config.toml
n_layer = 12
n_head = 4
norm_eps = 1e-05
positions = "learned"
attn_scale = 0.125
init_std_up = 0.0478
beta2 = 0.95
warmup_steps = 340
Each number is 500 + 25 x the weight over its row's rms, rounded and kept within 0 to 999. Layers, rows and columns count from 0. Numbers have three digits each. The size before them is the row's rms in percent of the matrix's.

# layer 6 MLP up, 896x224, rms 0.0683, rows 21-58, columns 0-55
101:502449532486472557481502512522520559482508563501497509488530503497547485479490525502489509508512490500497543447537500492495485506423479498511512493481506486499502487537
110:470456474520493478521487501456481483512534509505533503515531514469518464469510470511442499543479553485489504464540514525512495475491508499523513489448543515498464498538
107:463503509495508457517487520456530526503487509544466507500492495488483558505501504493525533473522520520469511474518477490489530506480535462500451500525550505499475513493
098:493503506504474474481533504553512516496497507536490477487494507464520481521496520474495459500530526481506573530508510489475523550447501465483514525488466507500497528490
094:486514475502476503561485474472494455473496496524476509534542508520518492476503528551508522464522488496500470472525537432468472520487502516521480547491479469458486523509
103:468465475517508519507473482535526531504518488499496515504481527452516489510547470500507514513471519479466513513544504488527488503504499453512552532470438520511518525509
098:482477509487473525542489518485508519524481492480483489531474488487519507468509453487502493497566525475489496504486509467533516534534548512488504522486514502524524501459
103:489477551492536463482457460503482520571531477506481513478487458527522513508504505548507484511503462507484524521486487530502529526474471482499511466487514515516502532509
102:517518481476472515516520505469464501477537530502474486506495472512530533465526478484497445487527462513482477470511494497469491443475510504489470531515492480475523509499
098:507531525501447516509478473489527488497488516533515491506507526505487467460466497487519527498487516521508548465473483487502529541459492530509490492474514526489499476532
109:531479506537506500472452483474489533542506500494451475521512530541517466513483500453491507506457536514498494459583545523486530537504518537439494533536521504489489478484
096:525506478467477515476532451500499497484462503528512494487495509501523501492516542530522502474545482528511485546521474454484479487525468457518532496504511501528491486497
101:487471501500505482479538469533531520489450483504506475492538434515494550459518503499520511530498506530492506474520501443490477483506515518494496499551529460535508516501
102:489515497481510474495510551493483481483543556483495455482498503496455505496501462502490507510527508484494521469510516490458505541464537463456492516485480557514498499523
098:514508523465487516487514503513519506490467475454504497477514492493485508474452495477528515541467492525507492470493500507464496461517474483465488505515540535486524514491
098:464450486490490481474458484533496503472568536503562542489500462519516496471519516476489538532501467521491521493496526518509531477481494527551512527512516520447481474517
094:537457536485523473524471507522502508498483495463497482480472509493482474488474510540500478520490517538460517501460462518487516467540482483505535511477511508484476477513
098:491476530498511434496467482461537536499554516499500530491514475495484486517505504491489556492475543505505536485524499553508485511490586479504462495483530527496525491512
119:518515507487505521524508503504528498524472444503511496459500538459499522469493473502481532499473531500500498516490486512465498523529452508490473500523507496548521468553
093:507509527453506486474487495527477536518503462556491477494530534487475524501503519505504536533527459465479508484482510537472500499531520472509496471484458516510551542532
101:451493501530492526473506534515485441486472489462505484515550512559494470521521475482488465478507517526522483486502464525460471508487511484519465549452514522495486531484
104:501524506500491490498493536529497478475517535481474497514470445463513511513510435535520515506478536539480473494513516501524553532564503492478486517483532490517532502512
095:509535523489502500457489480447505515557474476516513509534516494481506494485500506494528516477520488511518484457558474495497486516478464500510512539464468522522503466524
101:475512450519535462513465527524491503509480488502532536524486510478472486515523546514506516462465473461501479514463476480486503479553487510534512498503499500483539518456
096:505473549520482531543472486545508529483517486454535502546504501487493559503509513528521467495501476480505531532461517512496554480514516515555470488499485456442488502464
101:528471452470499483556541464488470494528531536517503520504499504523502487470532499450516523515523534539481484431522476449513532494474496525464463501462532486513490504508
114:495490509492492541513521496524480465496488464502503524512475482456526460555485479509497490477513471473460515481500543485497482498489494507482482532538501501447500505499
095:522481492483532483462483452501491513493486502517506486516506478509479498517517506478505466478520541494564496450483468508476502482452452496516498467518522504491523497484
110:558532521459449485474528501482421498470504479478488519482519505480516503545540513485530530504493525498536492484494490514496486482472550482524501513519496479509494498503
101:481525478474490497507491521521467545500510462494536485507458499488469545515507536492512560517481487502535465512446499511500488497498469471492510537498512515514480503505
102:518531487513519490485505496549516487476503498495480526529485508496539551484521490537465543519527511509448492489494504507515473461533512520529507487520465500520495443459
096:486516431475495492479497505499540502501546533477504538488533468509502496532526509519443501473473476508508459475515507501498509535495496513492471512500567544491511540483
109:475473491510512489544493468518485499488462480516521471548490499502496454499567513517478544509453529489483499504479491478456498482510497480512504481491529492531518500537
099:522504519498494510482499475528507509524504522493525439523501489483498479465488467507499517549478479432464486499532514509519534540519519528496526510489482556475478523486
099:482520508472508489478472510489512455469496508464542518492485491452531482505511523521518508511448476473499502478475473494465557479476506493507512514479543516483465519514
097:490505486499492497455524512530489526487488514502548543519522515521492477510502476459498473516503452465496492502503490465485512480503480475475527440436502468518507532517
099:486479519477473459515480558512466501442496532499530490503459513455523465519514471505478473482490506502511514496507485507485509469515498524461504479492471477496528520538
096:504561543562483475444484488504495530512520496535495516530502501525515500525511499517519492517532470513495494429506519497511504433528455504484511505542514459464514511446
# layer 6 MLP down (transposed), 896x224, rms 0.0666, rows 21-58, columns 0-55
097:497521530469495481495520501489499515549473521503481486510490456502512515501559501535499543482467460514467485488527509489493521537511507527495472546478513513505531472451
110:481482530505486496507463485532526520541534535490512494490514496478473526510539465531508498537463498538464549491463515502477471526455515521503510498484513494505504494499
105:488499458488506492476485502478472540503502457530503541501505499514480541502528498520518459486505500534475465539486478486456503461488504427537516498457502518493481471500
096:468474516501496483508470491478493516529505490516507497508527473488469500564526512508483508500506496484499483488479492415549492475505466485512464486491514518528491492487
098:472556489494514463469512550516502511517475484481527490452519522516469497543458498484462524489526515522489539515491492535492442483494503485479483481442524575503510471523
102:475507469481509497487526473450484495499490517475477477517566550494509505471507493501546506526514459518462481508470466541499474499501539499487521469506497499514526535528
101:507463536478523496550506521504483500502519443503571543505510532493549503480511534475488523425520518458491452484495505459477528544537461505460499508512506513461519512482
099:510495448494515523514491484502475496490517530513544498478465505485453465506514509452486518483469506518514491449522493503497467428516475478534490541514543510508540432460
104:489512537471507466501525485507524509494473485484487474527532522504478485548505467532470515506536510513517509533423477526476478484483511501503506539492468491535481532525
102:522480463498530518502521524542479515533476497497475535512483483503516527512519484490487502499504488514488465499551530508554450478550478454516494503515502468510483489471
105:489455527542520511518509466492504493490539561504522471519502508529462506529522522485484497495507554518532464473510532491524468513486492522530463508499461509518510506445
093:478539528514505485531482499512488500485499521469494522484513495488520525515488475497526516512467490512484537500497489538508478530507532536509502504513501438515474505522
098:500466541546549470488524476518479509455489505489481503476484541488498483529547523484485475472497526499526515552495521523499544544528482483534509536462499485516475481554
104:492475494492487520518502452486547493538475499496547537526474518478545501503489475474501484505486493508507451530477469541517509486511514500498507499487455473527512537491
098:501472530485467480547496482457493503488520535503479472500470492505506522521556506507484488502489468475506480525521496500494500491523500522523514482518484474511484448468
092:488498502532529510480519486531519504510458482518477482501504511444485506487511499478483503472523479479509496441476507494500466501476479497518500492502491499501469454492
097:594512515493490573502519508514546485533535502533516490496538455493509521508538509484512517507538501504537480502548503549545449473464545525499504509511477476523480497512
102:502475488493504515488483503535473477524530469518477476511515508523477500529491520514494463525501512506520507466501484482498537499493480475539541535500499482462460493499
114:508499531493545487512474469474507503526485516544546481519514547476494501516448476506501518453467501483484486498512539511482493514493446492499497537491496533465511467475
097:507509467564526530493465518480505512553478514536487502479494517488503496515497487459477475534525506498459507534494536508511487508490472466513564516524461497487490537510
098:492499521504467509492512494520505504443541496502473495469502497494509497484522467520514555523504515503479535523472525513501552500509479480533515503496513456477523475539
102:510509483535491518509521492485546492509517539484512478480538505508453467507502503505479470495477471516470471464508490537533474517501474493467490523484497497492495520494
102:512489454520455506508474516544466509476506472508502480476499502481511515503499505515447515534500529505479479516517510516488494484547530453527455548541495498547522504464
104:489525464559520496518487497541494507449526521505527522485479503518464474488516510524489495465528485494529500498512531443520484486483499459491497528483510474476490476503
097:502501481502495503486446512514547488510492513518470452451536526517530515462529461496484502480519518497480503493513508575473420508487505537459538509485490474460457496463
104:495527515498482481456513488477499542511504528500513503508513550504474503433465538513531482550501520498448511522501467522539492531459544532504497519519521509533509489549
114:519478513527499508509512488514499477480531518529488519505502512521555449537503521493497505510489536482462538542493506474487479525508465506506494529483501512462451484490
098:503524487507502491550534521506485454475492494507521524513480539489497513486499492485493502478453492477451477534504494480510473506536512525523501504519487489484503474461
107:525455499523540533521480491510556514522488490494487482534500482528481483480483499533490504524520482497449511539487484495523485529551491487515483464503519487462490533475
100:498459509471494517500492549520509525476525514538469492538521489445473458499507527481500479513508520478489550544513519505500514457495519487527489523491541485517525452467
101:491467527540524498492473459482507506489508508522482466519486491515503487508480547522484451504463494471530471490498482507530524519474492480495521537498545491509509555525
093:467479551501518471486505494463475520502499502565475479478495539491452491461494527516504483477525488479481505510527510462495521511480483500568517536497522479517502465478
108:504446466472529499529515493523467583521466504467509451486473520488478488488557502495507513502477522498508474470530515486492475498524478492517476500516533464466510469485
103:474415500470501482498498494526495464479472491537536535524505519457469510532507545473487466519507482503527535527502523477521486499479514524510443498525496495518468506458
095:475514501474500498525528489522445465495516474508491485508482505506485499462483514501509521469546493533501508514517479475536467446498511506551468535513525517497467469501
100:469487501507484487500522470454455522511504507523466497484474565477515524498498466509487549463478524519486461548525505517463485520471554481525508509514449502511528496523
099:489487499523496505497500426485486443525523489533488520541504521535495515471480509473524503494507521517475487542507518511503448492499498486490481459514496487564522486521
097:512452441513504480493503505513542452484477503495473511487495533503491476521507531471493504453476583506483494523527480466530495475485521514504458506465517525512518479513
# layer 6 MLP gate, 896x224, rms 0.0708, rows 22-59, columns 0-55
107:488474531546472508542468497514489564539543486527505514494498503450500493473514499506441492540513508471476487501498478515535469490503487490460482531510508487490499489529
102:505504496480478513472500505531528519489495475488518506496526533498463510524458503526529440502457470529477451513471476486496495451549517528485512511498508526512494518481
100:516507487481513514513475464513509492512508500498498506482515536493506512477518487522518532500473508503510520504493555551471517526515505528522514502489491485512507481526
089:522537437521523475529447517470517504470522510523503506447519510521517506442518469519452507509496499495474499525533523523501507519517478500494505472474563505492481499506
104:498467499480507491470484496519549501504474468507497537505474495536467457517457519502490522476490480454540481473487459526543530459480502460542524520525448535506501485496
093:505494491484510464477487533516487521463494488475546518489517509501478463449488492488461516497513498504488488473493481521499492471564498478549511526511499512495526481553
107:536477490497457461507467475487488490506529516523519511481516546495473496492470489481489480467482549509487463460485498497506501488495538460510484494529546488458496466529
099:477483514496509525502507553527494524499480506525492497473528462510527541527488475489499504494517521502462491511530491497499565510489465505504464482516452500487547475549
105:523457522451504515485496488499532510499493458535468522501456512513525493532496475524565480532480479529557511537532477506492536501502536475480531514532475504459471494512
107:508513507522514496547533508504507488494494511527521477467511511479467519503502511523520521487555445530503511486433505462517494479514498458540458469467506500502488568471
096:541503477508494491514526499538508542489500537473518472541458473507538496484504545519525493480525503546531494502511483459510495507511509460479525467493453515498503495491
099:558526522472515513479437529463498453497517462465520499492490469523544483503511518510447448503513464473467493539488486476518487509482544487477468511484539472519504496514
104:510500499531514512552510549506497466470502461507475516510489535518468475509483450528446506469554503544547499484504492510482511526529517493513500479515511484489529509463
104:534515481478462545501495497514484495469457505456489501508535467496482494466475470481518524524500523506489542499483488466504483476494452455515502494499532519511518547510
097:503454486545463492484521524508511490495477542498499510460530494531479492531498525519483501483546493527495509433489511521496462491478502503533456471533494491498450464493
090:499519509505490477458470480473491440539487520510495486419519471518525504530555529514516465481522479526544506515503494549495482507484486498469514508522499495545478478498
102:467510500525475490463500483507518525487492528476521511514497496468525518514543505506551496510482499528499494477495472538497546516495499519500511450496498522528493502480
119:464464508511446518503478492534484535512492505476485500487484520481495457530458478517528519456502563491490511502458476461543502517480526500473477490499519496500567521528
099:535487524475498460519500540521465518458504488495499498478511529482492510504488503523532466495505449488527508494478484532474549481503547496512512490473522522474482503499
107:501483526509475478522505527552502524451485435481513464493519485524525484527492487471489512494500480511541473529471513513529473514483522509495488496448506496477508501504
108:508505493503456524528510470490509447538469550505512491521512514512534484500484510490546475494497493512515460523484500465520549501506498466510503526526492529457486506468
098:483480493488509473548484504508500483515479544487495539535530503495489505540486487457447463506476531471487523516493512534502488478465502471535492520472521474504470496510
100:491521493477511445509492532496511496490500501505507515440521524470462520530482508547492477496508482532472521540465463523501519499550507468474531520470506484475482538489
097:479512474543493542498532489479477496485543515517487509527492493487471482474478535489521529466480544478511474441488449467543503502490527491515474494477504545460531528524
105:493492484503557469532477524489535490546531520541456504517515473479511477481480459546490488507529524509474515491488520491506473534518511482477521472448484507502532501551
110:492499505481523507533501497498531530502434488493490516500491490499476476482454471529464471503516486499453500510490508523549510517555496488494503497504504499494535466487
096:479506494498518476520533498501522492522518487473505489478493484497503524492536494473494483428444484469484499505521517481503493492508542509544521561507483491525459468456
097:483446440522478502516439533463519474527537505496471508462527509518491485479496508510488531489487518529499489488532498487499484544499476520506497482538557550517517480506
100:507525502514551509487499505494521506498499453480491471499477540498474464519477521508504459484473487525501523481487507492518494519498485473479504553541512532447501486510
099:493524473495421503524514496564500533505526499454535540541519520472518516451501492498467521533554488464508511490502478507502476473513517475506505430494504508465493484475
091:474490522505475546480462495470522527503521484510510516437492515518502467515507490502477510497478498496527494517466487526474490495496490518476464456501494498499516534476
105:540499476525449466544489532513501508520482479466470511475496522486485479450471474530489479482545467523510482464481524493497518493511472493467459472486513488501547472468
105:523462490471510490492483512492523465538542476495539476493511449512513491513482548510436502473486535489475501530479528483508545475532509493466513459502523523482564537482
094:464501489493545489517523505466513519466510530487505545542481507489501482516490468514509498522511519512500500537506479485500517494471507502488526521507523478502502501541
099:485481493489482508498530514495515489480493533554521552527513488496495490504505510489548506515536509576529509540447474480519458523490463493534504460504531516498447525511
102:517509474512522468504480516532493528536525462518495483484512444473480512502525521525527526446516530514479517513521483539504475511492488487503488512475558490495521507484
094:518493519494513488469473490511549494480510484526507498486559450509489506502493538494524508494481527506483509473448475549489496494492499493491437500487535474524452487492
099:487483450531510502517504535499513507488522519511493509467524481499491488496517504468536520467528573528519518512524537498481500517477512538491470557519524504522471480508